{
  "n_head": 4,
  "n_kv_head": 1,
  "activation": "gelu",
  "norm_eps": 1e-06,
  "positions": "learned",
  "qk_norm": false,
  "optimizer": "muon_variant",
  "lr": 0.014,
  "lr_head": 0.00516,
  "warmup_steps": 200,
  "seq_len": 128,
  "doc_mask": true,
  "train_tokens": 779400000,
  "steps": 11893,
  "dataset": "wikipedia_en"
}
Each number is 200 + 30 x the weight over its row's rms, rounded and kept within 0 to 999. Layers, rows and columns count from 0. The size before them is the row's rms in percent of the matrix's.

# layer 15 attention output (transposed), 256x256, rms 0.175, rows 32-42,96-106,159-169,223-233, columns 128-255
094,213,157,204,191,181,198,203,235,220,218,198,188,181,202,162,144,222,190,197,203,211,178,217,185,201,215,181,155,185,234,233,179,208,238,237,186,197,144,216,148,177,105,232,188,199,229,194,219,181,259,199,175,219,262,244,175,211,243,192,203,239,233,206,208,148,191,167,199,181,233,202,213,184,214,229,188,227,137,217,187,167,131,204,184,206,156,194,199,218,196,187,205,197,137,238,171,166,171,185,228,220,191,196,180,224,236,260,164,179,234,287,224,206,153,239,175,204,192,223,196,222,196,217,201,185,188,153,161
100,191,185,209,160,212,191,231,220,208,163,249,177,207,240,157,181,167,223,189,196,218,180,209,227,217,181,185,193,267,207,207,151,212,241,233,177,240,189,203,241,207,174,210,234,201,225,197,225,178,199,216,226,182,143,198,209,217,198,151,179,190,219,196,232,184,212,205,197,207,211,158,188,206,222,217,169,279,199,177,159,199,183,129,240,118,166,212,214,196,266,216,157,257,198,241,223,265,172,226,226,162,194,185,192,160,206,176,256,182,214,198,213,199,213,205,177,190,179,212,166,189,150,226,178,201,182,217,167
095,241,193,174,180,225,178,189,195,242,210,231,198,201,201,218,219,255,230,213,178,155,180,220,194,189,195,243,201,181,223,202,230,181,245,132,209,165,207,236,192,220,176,238,118,183,223,214,206,185,206,149,212,180,219,213,201,188,148,201,138,217,198,178,199,198,193,211,202,205,199,225,191,225,151,216,179,148,248,156,257,213,206,215,216,185,251,181,201,230,179,144,236,232,235,211,158,197,179,179,204,134,178,122,222,206,195,274,159,223,177,175,186,210,186,261,171,210,194,230,135,220,184,195,174,191,233,216,166
098,190,181,191,171,229,183,213,190,161,214,226,250,204,142,207,194,189,222,188,189,209,173,194,230,217,174,179,218,226,207,243,197,196,267,245,189,202,220,204,166,234,198,184,227,243,253,148,192,155,208,151,218,215,231,225,253,195,253,172,237,199,265,200,201,133,197,153,222,191,161,188,197,183,191,195,215,258,205,224,200,209,178,171,185,203,233,198,226,172,240,176,191,165,205,214,207,202,213,252,216,135,209,138,151,183,178,231,197,187,199,135,229,191,226,258,178,185,206,237,161,288,208,170,186,209,183,200,243
094,144,155,247,204,193,178,154,208,238,287,181,196,157,189,180,204,187,226,154,184,213,213,186,222,173,176,186,193,217,184,215,224,244,203,166,185,250,197,151,183,171,202,167,203,199,230,201,231,208,178,234,198,160,134,184,194,146,177,206,136,194,202,168,210,172,213,209,195,238,187,185,195,239,207,208,178,235,185,196,179,240,184,180,249,202,155,166,181,210,218,167,221,185,178,213,171,240,201,204,154,196,204,198,204,236,280,201,194,239,182,190,197,153,201,227,203,162,220,141,235,190,248,177,159,248,194,206,201
096,165,208,165,204,215,222,215,224,231,216,164,142,208,174,201,171,251,191,204,186,150,181,206,239,196,189,192,234,231,130,174,195,320,184,200,243,201,240,198,150,231,191,145,171,168,225,179,201,173,195,174,169,189,166,188,193,191,225,157,157,269,213,204,206,176,224,167,195,243,206,204,169,168,239,218,171,184,195,186,169,236,182,197,185,165,159,206,220,191,175,200,237,190,212,220,218,238,173,208,191,193,198,227,149,158,191,209,194,197,207,229,181,226,240,157,180,204,201,176,181,162,196,226,200,182,189,192,237
097,205,158,212,141,253,226,135,226,204,228,206,180,179,154,170,217,261,161,159,230,236,202,248,190,222,208,180,197,164,167,200,242,173,218,221,261,233,178,178,218,201,231,168,200,209,238,181,260,166,239,196,204,216,188,199,227,202,175,220,195,186,154,138,197,182,203,221,189,219,245,181,193,189,188,223,194,156,230,207,238,226,200,232,214,162,232,208,192,156,195,204,251,170,191,204,205,245,186,196,194,213,166,139,197,268,167,167,151,211,132,192,231,206,188,222,223,221,190,127,215,213,207,175,208,246,184,144,207
097,177,273,193,217,168,142,230,228,152,248,222,179,236,210,241,205,198,177,209,199,215,189,174,231,205,211,201,241,188,215,200,228,250,232,223,139,201,217,215,182,168,239,268,210,216,210,198,159,202,274,159,174,201,255,211,204,251,218,175,204,209,233,216,263,232,184,221,229,259,164,191,171,156,196,225,119,237,186,186,176,218,191,141,221,167,162,204,182,189,186,197,195,183,246,204,230,249,151,191,166,211,207,201,203,261,145,244,232,177,198,217,173,203,178,204,232,162,159,199,190,147,203,168,243,248,171,229,213
107,184,175,215,186,184,193,192,233,116,192,135,142,185,172,206,199,215,220,199,187,205,223,187,144,261,227,196,232,224,197,196,221,199,236,266,191,210,266,238,204,200,186,210,206,242,216,227,223,241,223,241,165,278,192,211,218,231,211,178,220,199,246,190,237,178,231,197,186,212,208,186,234,203,175,186,203,248,214,182,161,221,188,206,177,198,171,190,224,196,199,104,177,207,185,141,193,126,188,174,205,184,180,233,207,179,250,181,198,193,167,218,161,174,172,226,250,261,176,216,182,151,122,214,197,145,198,258,241
096,218,222,229,225,229,164,211,200,220,215,205,218,175,223,197,200,172,187,228,206,241,199,203,210,199,144,181,268,193,168,220,176,105,222,200,236,202,205,272,243,182,176,171,187,187,156,186,216,205,178,228,128,221,196,162,220,180,162,236,189,187,228,141,240,160,213,254,192,175,178,211,217,188,218,223,194,185,255,233,211,173,208,209,187,162,161,203,201,196,224,251,241,186,205,189,210,222,166,216,227,214,219,211,208,171,216,125,228,245,202,181,163,197,196,183,162,203,204,159,215,259,111,216,280,171,191,173,180
094,218,241,219,241,176,146,183,201,232,239,168,112,238,194,232,214,254,157,206,245,213,180,214,191,232,245,205,195,195,97,224,192,201,216,203,216,170,232,192,167,200,151,194,233,167,201,214,211,165,154,213,243,206,161,192,202,183,158,235,204,178,159,205,212,224,187,189,196,164,161,158,184,192,212,216,188,184,203,171,204,251,195,164,157,178,193,183,168,214,258,202,241,179,210,196,248,271,207,210,219,188,198,230,185,258,172,202,179,180,185,175,164,206,202,149,235,161,193,222,253,152,219,232,185,284,208,225,238
115,145,197,224,201,195,189,218,208,176,157,184,166,220,204,267,238,183,212,207,181,215,205,208,239,195,166,205,250,147,178,172,206,180,184,169,197,132,256,222,239,228,197,140,241,189,220,231,137,198,212,197,220,220,212,197,201,177,179,219,245,204,207,214,205,224,268,184,184,199,174,198,164,220,136,203,222,208,153,197,197,227,247,241,180,225,279,223,158,181,169,233,165,220,205,144,243,215,235,219,211,160,207,191,218,146,202,203,220,220,175,174,148,213,237,182,216,176,241,155,205,159,159,213,198,207,216,246,238
097,181,241,278,211,218,178,228,135,203,212,181,216,222,174,195,231,191,182,201,203,138,210,220,132,233,184,255,185,192,191,169,132,233,167,188,231,165,208,183,198,222,198,128,230,199,196,260,187,200,205,181,210,218,248,220,159,141,141,231,171,184,213,235,203,225,209,192,202,204,187,262,202,148,187,216,160,168,204,199,190,195,253,212,165,225,231,179,165,206,166,219,190,173,184,161,235,192,148,249,215,294,190,245,205,226,176,186,160,234,166,159,267,194,177,166,237,197,218,219,207,186,206,214,211,214,164,256,205
102,223,188,210,214,196,156,174,177,209,170,175,173,175,220,210,198,206,201,241,173,248,206,253,171,249,157,182,138,182,196,235,178,252,149,246,246,229,195,198,210,218,203,138,252,168,240,236,161,200,229,226,247,177,231,138,201,169,204,147,209,183,174,186,206,244,210,175,204,197,175,174,172,185,197,256,216,199,157,179,162,202,194,187,174,213,232,171,219,231,236,223,219,138,200,208,205,229,221,259,192,219,222,218,188,218,205,191,224,220,213,182,138,149,206,127,237,233,229,144,237,190,165,216,184,207,148,210,200
103,210,198,183,235,202,235,225,189,195,260,174,189,231,179,143,218,253,243,260,141,153,221,247,186,240,210,148,202,223,212,167,230,143,198,248,193,172,143,240,227,194,206,185,211,196,210,220,197,249,153,245,231,186,179,243,231,197,216,204,210,197,199,218,196,198,194,193,203,241,272,166,180,195,185,253,153,156,186,183,232,197,189,205,211,216,203,209,156,218,197,228,221,189,156,171,190,196,183,121,150,234,233,215,184,247,140,199,136,166,223,211,213,193,170,190,247,155,210,190,182,193,236,210,256,207,201,251,244
120,191,177,184,149,195,230,223,162,200,124,200,178,219,205,220,146,223,194,233,205,203,203,144,219,261,232,223,196,185,175,175,208,170,166,226,183,187,159,241,173,181,204,213,155,184,193,234,175,213,228,204,210,243,210,206,197,227,161,216,214,221,178,257,179,163,171,192,177,208,204,212,195,209,170,172,197,164,161,209,175,194,228,174,178,205,264,190,181,173,244,195,190,205,201,173,237,206,202,145,150,205,165,205,190,164,170,195,175,164,190,230,197,253,220,183,194,183,165,265,186,192,171,200,223,163,231,171,230
105,128,182,263,152,175,195,199,156,198,259,227,211,197,197,175,219,178,190,182,171,239,206,236,183,251,266,221,162,223,213,195,223,213,184,250,163,177,173,203,250,192,192,212,206,195,156,143,223,223,204,240,180,240,185,202,257,178,207,162,173,194,162,193,233,243,179,230,209,182,202,188,238,217,151,251,222,216,220,197,156,163,213,223,254,212,171,188,215,213,158,210,228,228,225,216,138,205,146,163,248,211,183,206,220,222,211,185,202,188,161,195,207,175,150,196,226,181,182,190,208,186,212,151,194,166,191,243,270
097,182,202,226,183,192,180,214,179,175,245,222,189,202,193,205,193,208,238,205,190,187,214,231,169,177,205,183,227,206,227,229,151,199,264,192,169,190,216,214,185,183,122,173,205,159,209,165,160,215,173,206,212,177,214,246,157,193,184,187,154,160,279,191,183,166,247,238,181,168,187,218,206,215,197,216,176,179,146,224,192,170,157,188,217,204,192,215,226,235,200,191,215,221,223,248,238,171,166,124,217,204,230,171,205,158,218,175,127,219,272,270,203,187,227,211,246,193,215,260,210,205,241,232,229,178,212,237,179
109,189,179,222,201,215,251,218,236,209,167,205,191,158,166,194,178,197,199,188,187,202,208,231,215,183,157,178,169,199,240,229,200,248,169,178,187,178,180,159,250,234,246,188,234,208,166,152,175,174,147,200,228,174,206,191,193,161,235,251,197,215,160,192,221,164,128,222,219,194,148,224,200,225,176,141,228,160,203,160,256,215,147,214,225,208,208,203,221,202,210,232,194,213,189,203,188,169,216,183,222,162,203,199,195,131,235,195,196,243,166,189,218,214,214,195,179,153,225,199,235,264,276,199,162,188,225,218,215
113,208,190,194,263,131,175,215,228,187,255,189,188,222,197,182,183,207,172,169,208,163,181,228,201,123,206,222,158,179,191,163,200,178,179,205,231,234,164,198,178,170,140,215,218,196,175,150,190,201,216,215,246,149,188,239,213,199,210,198,174,196,184,215,183,229,221,148,245,172,198,176,222,159,207,159,224,158,193,167,220,203,203,173,226,226,197,171,165,189,203,267,238,237,225,246,198,190,192,192,226,224,186,221,140,210,166,214,235,212,218,173,216,217,184,175,177,171,177,201,219,226,247,186,286,252,154,211,178
101,182,196,187,198,173,284,161,198,215,214,187,220,234,205,249,207,244,164,193,132,156,201,202,214,203,179,226,132,160,248,169,226,173,195,224,222,107,144,160,247,218,197,199,158,180,208,190,190,200,220,151,230,176,204,248,160,176,242,221,226,224,209,205,204,244,210,177,202,198,215,195,183,186,197,193,229,182,189,219,210,206,195,164,199,188,211,171,180,198,172,221,154,200,181,222,195,201,201,161,210,177,233,179,151,228,183,176,186,193,158,160,229,234,204,233,202,216,220,216,159,253,262,165,197,205,181,188,185
110,223,91,209,203,177,214,218,190,163,161,238,228,180,203,152,193,201,204,210,216,199,189,206,252,218,244,160,195,211,226,191,189,188,210,191,195,185,180,249,289,211,184,165,197,213,269,240,211,219,227,187,222,226,221,266,255,183,217,224,224,223,260,120,185,147,189,176,188,284,177,206,230,220,167,201,226,245,181,234,217,176,218,239,214,174,216,217,220,167,175,185,156,224,175,220,157,212,188,176,198,212,229,194,188,238,208,232,217,194,228,168,179,167,185,250,158,183,242,197,191,225,203,166,228,212,199,214,219
097,211,186,212,190,227,201,243,168,166,193,235,215,162,174,175,200,199,190,157,137,208,164,203,218,179,232,177,215,245,161,194,267,203,262,197,256,208,241,195,187,213,265,217,214,202,219,191,140,204,174,222,231,191,201,207,213,206,191,185,137,143,156,209,167,226,185,182,178,181,220,176,216,175,230,215,250,158,223,195,198,195,222,234,160,224,215,232,172,209,232,193,202,204,205,209,186,189,174,165,174,190,235,182,196,212,177,215,217,225,217,166,179,200,168,218,149,208,169,186,176,208,210,252,196,191,164,214,208
101,157,222,198,197,205,201,159,221,232,174,201,208,235,207,212,206,188,238,188,242,195,209,164,197,180,209,173,168,169,207,153,232,215,263,188,214,304,212,180,215,248,216,187,198,265,150,202,236,234,149,146,166,177,167,131,203,190,207,160,213,212,183,181,193,246,212,182,172,176,221,206,169,177,225,209,189,173,289,170,165,193,264,214,268,118,190,211,220,226,230,234,221,202,256,160,205,172,175,182,192,189,164,219,201,230,213,162,186,203,220,200,193,215,185,208,203,239,223,223,198,215,208,181,222,238,192,235,249
112,160,207,160,218,186,230,173,189,189,214,157,226,195,183,241,217,267,191,217,231,265,256,211,179,174,244,210,215,168,241,182,212,207,155,177,172,208,179,214,189,169,188,252,181,205,220,210,164,170,224,191,189,190,204,167,180,214,236,195,209,187,158,192,157,159,211,205,204,218,192,206,189,198,194,201,225,164,188,212,250,230,199,225,191,246,271,177,226,210,186,234,210,224,174,133,180,188,225,261,179,179,181,216,157,246,192,251,233,179,231,185,157,109,240,222,222,230,199,179,225,167,214,195,144,189,255,128,160
104,215,206,260,185,181,210,192,147,186,166,196,173,196,165,151,171,198,229,137,229,192,207,162,224,147,203,178,200,266,183,196,209,201,185,248,152,234,142,190,211,146,241,156,212,204,138,228,218,241,174,230,181,208,193,202,199,221,207,238,243,315,193,197,197,189,204,233,232,241,184,193,202,171,222,164,188,149,183,212,165,204,190,195,170,213,208,223,217,186,226,222,231,230,191,212,234,220,203,128,179,231,171,140,191,183,184,185,205,171,190,233,225,196,234,196,199,211,231,157,173,216,201,197,196,170,239,202,203
110,191,198,192,217,205,209,152,201,265,201,182,128,213,243,232,185,213,139,175,222,197,241,207,220,223,203,232,234,165,164,223,219,209,165,203,212,163,181,208,171,131,211,217,206,215,208,220,168,162,221,208,182,173,200,186,228,177,183,256,196,177,189,178,266,185,210,183,204,225,240,235,224,258,194,230,211,175,191,151,180,141,117,237,235,206,166,192,191,176,229,185,225,173,185,188,175,187,156,157,190,241,179,161,221,210,234,219,201,162,205,262,196,221,203,220,227,177,181,145,202,173,180,223,183,155,224,204,164
104,228,217,140,193,163,214,231,230,199,201,194,200,163,157,216,214,213,235,211,176,198,168,245,248,166,149,235,187,157,239,210,214,255,214,233,206,233,213,214,196,226,183,170,257,182,183,152,226,151,201,196,228,187,213,216,157,223,233,243,181,202,254,216,212,236,174,176,201,201,221,203,214,215,191,231,218,164,256,258,200,200,219,250,217,231,203,184,224,201,196,275,220,207,151,249,178,213,210,158,203,221,176,188,199,192,191,186,198,178,194,201,186,202,206,192,236,228,204,149,144,224,170,226,221,188,214,214,216
097,238,231,239,173,218,169,240,217,217,181,191,244,168,193,238,181,192,193,188,190,203,256,160,183,201,231,227,159,193,177,173,232,135,191,259,170,138,192,177,182,169,233,250,210,261,196,196,207,153,211,176,218,195,219,249,183,225,126,213,193,191,232,185,190,157,194,263,171,161,177,181,261,197,200,200,171,219,257,200,174,204,162,180,179,178,250,225,209,199,218,167,136,198,246,238,227,220,168,237,219,214,218,196,185,203,193,153,255,219,244,134,233,160,189,203,194,191,228,191,198,227,249,180,171,235,184,163,183
106,224,173,182,250,177,188,208,226,197,145,158,228,168,183,223,220,201,247,239,185,181,187,179,193,200,181,200,203,272,146,191,184,176,125,187,239,232,242,241,219,196,204,197,143,166,197,189,190,245,210,192,173,193,223,160,178,162,217,200,197,218,196,214,200,174,204,141,224,216,173,216,162,196,192,195,201,246,280,205,192,188,192,166,186,219,204,229,159,186,207,240,235,210,203,200,153,199,195,213,190,172,190,210,222,217,203,206,206,197,209,128,235,195,256,170,113,194,188,213,266,174,234,262,148,187,223,238,206
102,183,198,214,226,195,281,168,203,246,179,157,216,204,190,170,180,246,260,212,212,149,226,203,186,162,244,245,171,204,265,231,254,204,209,165,208,128,136,262,219,224,180,184,243,229,175,213,215,169,168,199,195,140,203,238,173,183,231,206,179,219,195,167,196,189,221,206,149,143,225,119,208,222,216,175,250,231,224,208,204,220,201,183,163,210,205,191,235,212,203,161,212,173,121,173,202,213,191,202,182,213,163,173,221,198,244,201,214,177,169,212,193,200,236,226,194,204,221,142,189,237,178,223,202,209,175,184,250
101,252,209,152,213,185,209,203,130,205,205,267,198,183,145,143,159,198,202,219,147,208,207,152,199,180,216,173,186,202,201,244,181,170,170,225,212,188,166,217,205,155,260,197,179,220,229,186,228,182,247,145,218,169,230,185,205,177,211,221,184,254,202,229,173,195,191,203,195,203,202,246,209,221,207,274,191,185,173,186,216,143,160,176,246,232,188,220,209,242,256,206,200,221,213,205,236,198,185,176,181,151,214,179,176,201,158,212,177,216,181,193,213,237,216,236,163,191,215,168,171,193,222,229,219,195,204,270,205
103,193,189,214,165,155,237,160,157,124,233,229,213,200,236,188,173,251,208,208,247,191,192,159,158,159,232,165,232,236,246,178,213,212,168,178,216,210,186,158,223,218,232,244,205,180,165,215,193,165,195,202,229,181,200,186,200,200,119,217,208,193,227,225,170,211,161,191,211,228,197,236,186,167,215,188,224,220,216,206,232,212,239,155,242,194,257,204,166,183,226,152,123,268,210,275,222,217,245,223,202,236,166,235,210,193,193,222,229,146,229,180,194,210,197,248,178,172,162,140,196,196,236,234,167,207,200,256,199
095,186,206,191,215,177,212,214,221,225,245,164,205,223,229,210,235,127,169,195,223,231,215,185,210,230,169,162,192,218,209,203,210,156,215,198,233,179,145,119,164,184,202,202,177,181,205,177,236,224,204,209,239,123,188,190,246,245,216,240,219,211,200,205,173,212,219,216,181,204,168,234,226,249,180,188,179,188,229,203,181,240,150,156,208,241,225,245,216,177,187,139,107,194,176,189,218,239,187,218,186,196,142,185,145,141,195,188,226,144,183,191,218,200,217,216,241,251,177,236,246,229,208,194,209,221,116,192,200
085,262,244,133,218,183,173,232,183,169,256,198,218,181,220,205,204,204,237,198,195,209,213,164,180,242,207,176,280,207,188,199,166,197,214,149,192,177,222,219,174,221,253,187,169,221,154,214,220,183,211,243,235,208,139,183,213,254,147,230,166,236,142,201,137,158,221,204,237,206,197,200,187,218,211,202,191,203,217,286,191,190,159,198,155,220,201,156,234,193,228,208,149,180,183,270,216,204,188,192,198,217,219,219,170,205,220,233,249,176,204,179,228,189,243,204,212,229,191,237,201,221,215,150,164,223,199,166,154
091,259,176,189,236,188,216,161,216,178,199,237,225,247,200,217,177,210,195,212,122,160,209,176,199,169,231,204,254,183,217,221,243,188,165,190,223,243,259,208,172,171,197,170,151,197,185,184,198,228,224,155,193,215,176,241,232,210,197,227,191,257,196,219,174,198,178,199,174,196,210,229,252,165,205,170,164,197,218,162,179,165,124,160,229,199,172,185,170,228,207,209,209,212,201,159,153,113,270,148,225,198,249,193,267,235,171,225,151,116,193,191,214,203,172,185,148,171,207,185,202,218,190,159,282,155,194,213,187
090,133,213,185,168,222,246,195,198,175,235,178,224,196,170,201,194,174,152,194,239,207,195,209,206,189,235,176,203,200,186,222,205,184,218,215,197,219,204,186,176,218,148,223,169,203,200,177,187,220,196,184,136,169,195,189,196,211,271,184,168,158,215,252,253,206,137,214,220,175,218,224,238,244,229,174,197,251,214,263,184,140,208,226,207,230,140,193,189,210,176,182,184,187,215,201,199,198,169,172,195,234,206,239,198,224,169,152,157,158,236,231,210,195,207,180,164,201,192,245,244,228,212,251,170,178,221,179,252
079,188,175,212,210,157,217,210,172,170,169,218,237,213,259,176,215,207,208,171,201,224,185,153,216,233,211,242,177,206,131,166,216,168,194,188,221,131,156,152,187,204,199,163,196,176,177,194,236,194,212,271,204,199,217,183,173,220,177,173,202,211,178,215,149,217,188,269,193,210,212,192,204,175,211,134,209,216,208,248,191,234,294,223,161,224,185,190,227,142,211,189,270,243,223,195,198,201,220,193,210,206,179,235,179,187,213,174,233,219,163,176,176,225,210,162,264,249,211,212,217,182,163,241,231,190,213,201,151
086,201,235,195,195,196,232,237,167,158,158,176,198,174,188,175,264,195,146,178,221,172,213,207,184,197,288,190,228,231,196,187,139,185,206,159,220,39,211,181,189,150,197,160,218,211,241,178,209,223,165,209,225,181,172,208,192,194,186,146,191,161,180,210,219,212,189,228,201,200,219,209,229,224,236,205,170,200,196,195,232,201,161,185,188,221,185,223,212,197,208,215,220,200,259,187,130,184,167,242,169,223,205,234,197,212,158,240,236,214,205,171,211,165,166,195,176,250,195,191,203,245,218,201,173,186,150,231,205
095,184,279,199,213,169,258,163,247,178,219,227,184,220,183,192,157,193,221,227,214,206,199,197,230,147,155,140,212,199,258,282,191,182,223,174,209,176,182,216,192,202,236,214,238,214,202,213,176,203,191,207,203,212,191,220,178,221,189,242,199,173,189,234,238,190,166,155,200,184,158,214,190,226,189,176,210,196,218,221,266,196,265,214,179,207,268,146,250,251,213,223,195,169,161,159,161,181,214,165,178,182,224,187,195,173,191,237,176,223,249,191,202,245,203,261,261,169,205,206,187,211,182,216,166,222,225,155,194
082,181,234,194,238,183,209,177,183,178,153,205,186,198,260,209,209,208,231,171,202,191,204,162,231,216,172,214,203,188,188,162,188,248,211,186,167,244,207,165,199,217,179,233,209,244,175,195,211,192,176,210,145,183,150,228,249,224,234,226,229,245,204,198,162,268,156,157,236,209,227,205,222,180,221,190,194,215,213,199,230,193,229,227,168,183,200,176,169,288,203,241,164,195,248,203,195,255,197,235,154,219,167,228,230,200,200,222,227,160,187,218,144,254,212,178,165,212,255,181,123,185,174,154,171,186,196,184,201
094,190,173,173,176,184,172,165,181,206,244,225,214,228,193,250,167,199,217,221,210,216,216,189,200,194,244,195,215,221,196,167,223,144,194,195,215,145,182,187,121,181,173,181,192,146,239,192,209,192,208,206,241,256,175,177,187,218,168,195,196,167,210,256,180,229,222,175,217,191,243,206,197,255,213,173,201,187,236,189,211,225,247,223,159,200,213,165,199,204,222,213,254,232,173,190,203,169,193,201,242,189,224,208,212,188,174,148,125,268,194,204,228,232,174,203,232,231,197,172,197,186,154,228,227,177,214,176,243
081,145,201,225,207,216,210,221,201,212,171,202,210,221,234,217,211,212,190,163,236,194,264,229,192,199,173,195,234,183,181,267,143,211,190,188,176,183,211,217,229,187,237,145,195,189,218,216,216,203,208,230,188,188,203,182,167,273,207,219,119,227,196,180,165,208,210,252,198,214,186,169,211,236,262,237,182,184,180,169,179,197,163,199,189,175,196,194,268,177,154,162,188,219,189,222,172,271,210,201,182,216,196,269,233,201,177,176,149,199,262,270,236,219,197,198,194,192,180,197,246,232,222,164,204,236,146,170,165
093,177,196,167,238,209,227,246,201,211,150,216,194,194,190,233,238,205,206,175,191,161,197,204,177,201,156,214,162,205,237,242,167,251,228,189,171,220,160,182,161,226,208,162,275,238,175,241,183,175,165,181,235,195,204,161,214,196,229,185,201,138,209,207,237,188,144,173,183,184,194,172,209,207,169,204,216,218,189,178,195,197,183,207,193,230,176,224,231,236,261,167,178,221,222,144,166,152,205,204,175,194,189,222,201,191,220,263,216,228,165,233,215,206,153,126,225,192,213,244,199,143,229,227,212,238,205,208,193
# layer 15 attention value, 64x256, rms 0.217, rows 32-42, columns 128-255
102,168,185,208,207,230,177,156,147,163,178,199,184,225,250,238,221,283,145,179,136,222,215,192,205,214,190,187,197,142,166,219,226,155,172,183,207,173,252,215,259,198,194,202,227,238,164,180,184,182,173,220,222,205,182,233,214,164,202,192,231,189,216,232,194,186,215,227,163,248,216,172,204,233,170,201,182,182,221,214,192,207,215,155,145,259,238,204,176,169,151,219,168,215,226,161,236,267,197,153,180,199,214,238,258,201,257,187,176,240,194,200,192,180,228,173,163,188,187,175,153,194,158,244,209,180,242,231,195
099,173,194,201,235,208,214,249,135,196,186,191,165,203,194,201,224,175,195,237,170,187,224,172,237,193,210,244,176,173,189,209,187,217,163,196,242,168,215,241,166,207,214,196,211,230,203,192,197,206,158,173,220,206,262,188,208,216,237,176,236,172,216,171,153,194,213,174,222,215,201,187,239,195,223,234,222,147,151,183,237,223,247,239,171,254,247,172,225,143,201,187,221,124,216,173,200,194,201,154,155,225,200,251,212,183,200,224,180,213,131,249,216,216,170,218,178,186,241,209,208,202,197,214,179,172,180,233,192
099,188,215,195,229,186,234,171,195,216,173,219,184,165,234,139,225,162,188,191,179,255,182,186,176,188,240,189,191,196,185,191,186,266,218,233,225,178,226,178,238,190,196,133,249,216,228,170,205,169,180,180,195,203,187,167,165,218,238,169,260,160,210,228,200,199,195,262,185,151,278,143,162,186,224,208,198,238,199,194,143,159,187,255,157,198,161,193,235,201,220,229,224,142,188,170,241,231,234,245,199,245,184,201,171,183,224,202,246,179,191,166,192,217,182,229,213,233,226,139,199,195,152,188,227,178,212,179,223
098,229,194,163,193,188,215,248,199,194,207,141,162,226,183,188,171,192,257,169,201,159,192,184,126,160,227,207,194,169,234,218,200,199,165,113,253,185,152,198,186,164,193,225,221,213,163,231,183,243,195,171,211,193,182,227,187,237,194,213,192,213,159,150,169,216,225,177,163,206,216,220,181,190,162,196,208,136,235,189,215,163,231,211,265,218,169,225,206,208,155,197,181,219,224,215,253,159,184,196,183,146,259,212,281,216,171,193,210,223,191,185,191,134,210,251,213,196,164,166,215,163,218,191,240,217,213,209,185
102,221,248,212,155,176,258,211,186,178,130,217,176,210,201,234,194,208,232,254,192,192,172,196,227,249,224,251,208,192,200,198,222,196,174,194,193,227,146,222,251,200,185,225,194,224,171,262,165,160,191,147,192,164,257,208,235,245,185,168,239,224,204,228,193,236,166,180,230,178,220,230,186,194,203,234,166,240,216,182,190,227,218,249,129,175,213,261,194,238,207,230,189,186,193,170,229,175,217,228,212,169,199,182,212,205,168,222,179,163,169,186,221,185,238,222,161,191,194,255,183,151,192,171,248,224,188,170,186
100,119,179,231,196,204,215,176,192,155,192,262,240,213,175,211,252,120,207,197,250,194,184,276,213,201,170,219,210,226,248,189,223,143,177,207,165,167,187,174,259,218,189,220,194,182,210,188,211,192,213,201,200,213,280,190,157,221,178,179,258,218,169,217,199,180,211,226,190,206,250,212,143,222,209,162,202,199,210,184,230,182,190,231,155,193,236,169,219,207,185,229,180,182,182,228,174,214,213,177,154,159,217,258,240,217,252,173,147,170,219,196,199,208,223,244,196,138,222,208,201,232,176,148,175,180,236,231,185
097,157,216,159,186,179,189,227,203,206,204,178,230,204,184,212,205,156,240,244,133,198,203,211,175,202,221,171,235,202,259,199,190,199,136,234,194,186,194,220,234,244,134,208,236,228,158,188,160,270,180,203,174,228,224,228,193,226,194,199,187,129,220,213,215,201,204,187,193,181,175,172,261,203,150,156,196,227,172,237,212,179,145,236,197,185,194,209,224,262,256,176,194,202,182,229,208,157,241,232,194,178,232,192,168,191,235,241,194,215,220,246,146,188,206,179,192,210,176,242,152,159,236,261,181,157,218,208,192
100,215,120,239,171,241,179,226,211,165,180,231,193,171,212,199,165,243,235,190,204,254,156,141,193,165,179,226,210,254,208,186,146,194,179,237,188,180,178,186,240,180,202,155,153,193,210,211,215,255,193,187,240,219,176,194,219,136,201,173,246,134,204,177,223,153,228,175,188,196,209,211,197,193,247,205,239,150,216,194,212,154,177,223,160,218,194,196,195,245,214,227,151,213,229,188,151,190,234,243,209,216,198,184,187,198,236,193,205,221,201,214,197,170,200,185,223,209,187,187,271,198,250,184,225,130,186,214,227
097,206,195,150,150,232,238,226,200,243,217,171,215,237,239,216,180,221,157,189,188,175,159,225,212,168,176,201,193,167,227,220,199,217,193,184,153,204,208,199,159,183,165,198,186,173,165,178,220,120,206,189,190,206,149,185,158,189,267,237,222,228,179,212,204,232,172,233,157,212,185,189,196,192,187,186,159,216,214,186,206,243,194,223,202,197,203,199,151,178,220,278,227,127,204,225,190,215,227,212,133,214,163,149,182,204,167,241,205,201,221,220,234,191,194,181,223,160,208,178,227,220,240,197,211,214,161,184,170
099,210,213,193,182,173,205,177,199,189,244,179,222,191,273,159,155,148,205,222,178,201,201,216,209,192,207,229,185,215,222,201,246,239,202,250,211,164,223,186,199,174,215,230,191,227,212,244,177,163,245,160,223,183,197,247,196,218,239,198,253,224,171,185,203,241,223,177,163,195,142,204,207,225,148,142,211,173,185,178,229,245,210,181,169,212,208,192,151,204,170,218,216,184,152,233,208,193,192,231,175,168,204,174,193,220,163,210,160,207,137,226,225,186,174,220,165,173,193,298,185,209,211,177,168,219,188,217,225
098,188,172,164,168,165,243,198,177,218,241,260,179,207,158,192,199,203,219,274,206,217,190,197,241,158,197,218,179,151,238,136,212,208,166,205,188,195,227,211,209,190,203,150,208,237,244,257,244,227,213,171,266,230,219,101,223,156,217,193,186,202,144,176,223,213,193,219,192,259,190,240,159,189,188,169,220,233,250,222,167,132,181,215,188,172,183,204,243,194,190,228,178,204,193,194,186,149,156,172,193,212,216,195,208,178,180,180,264,193,203,222,224,247,219,230,225,176,261,222,153,211,191,180,214,205,215,185,192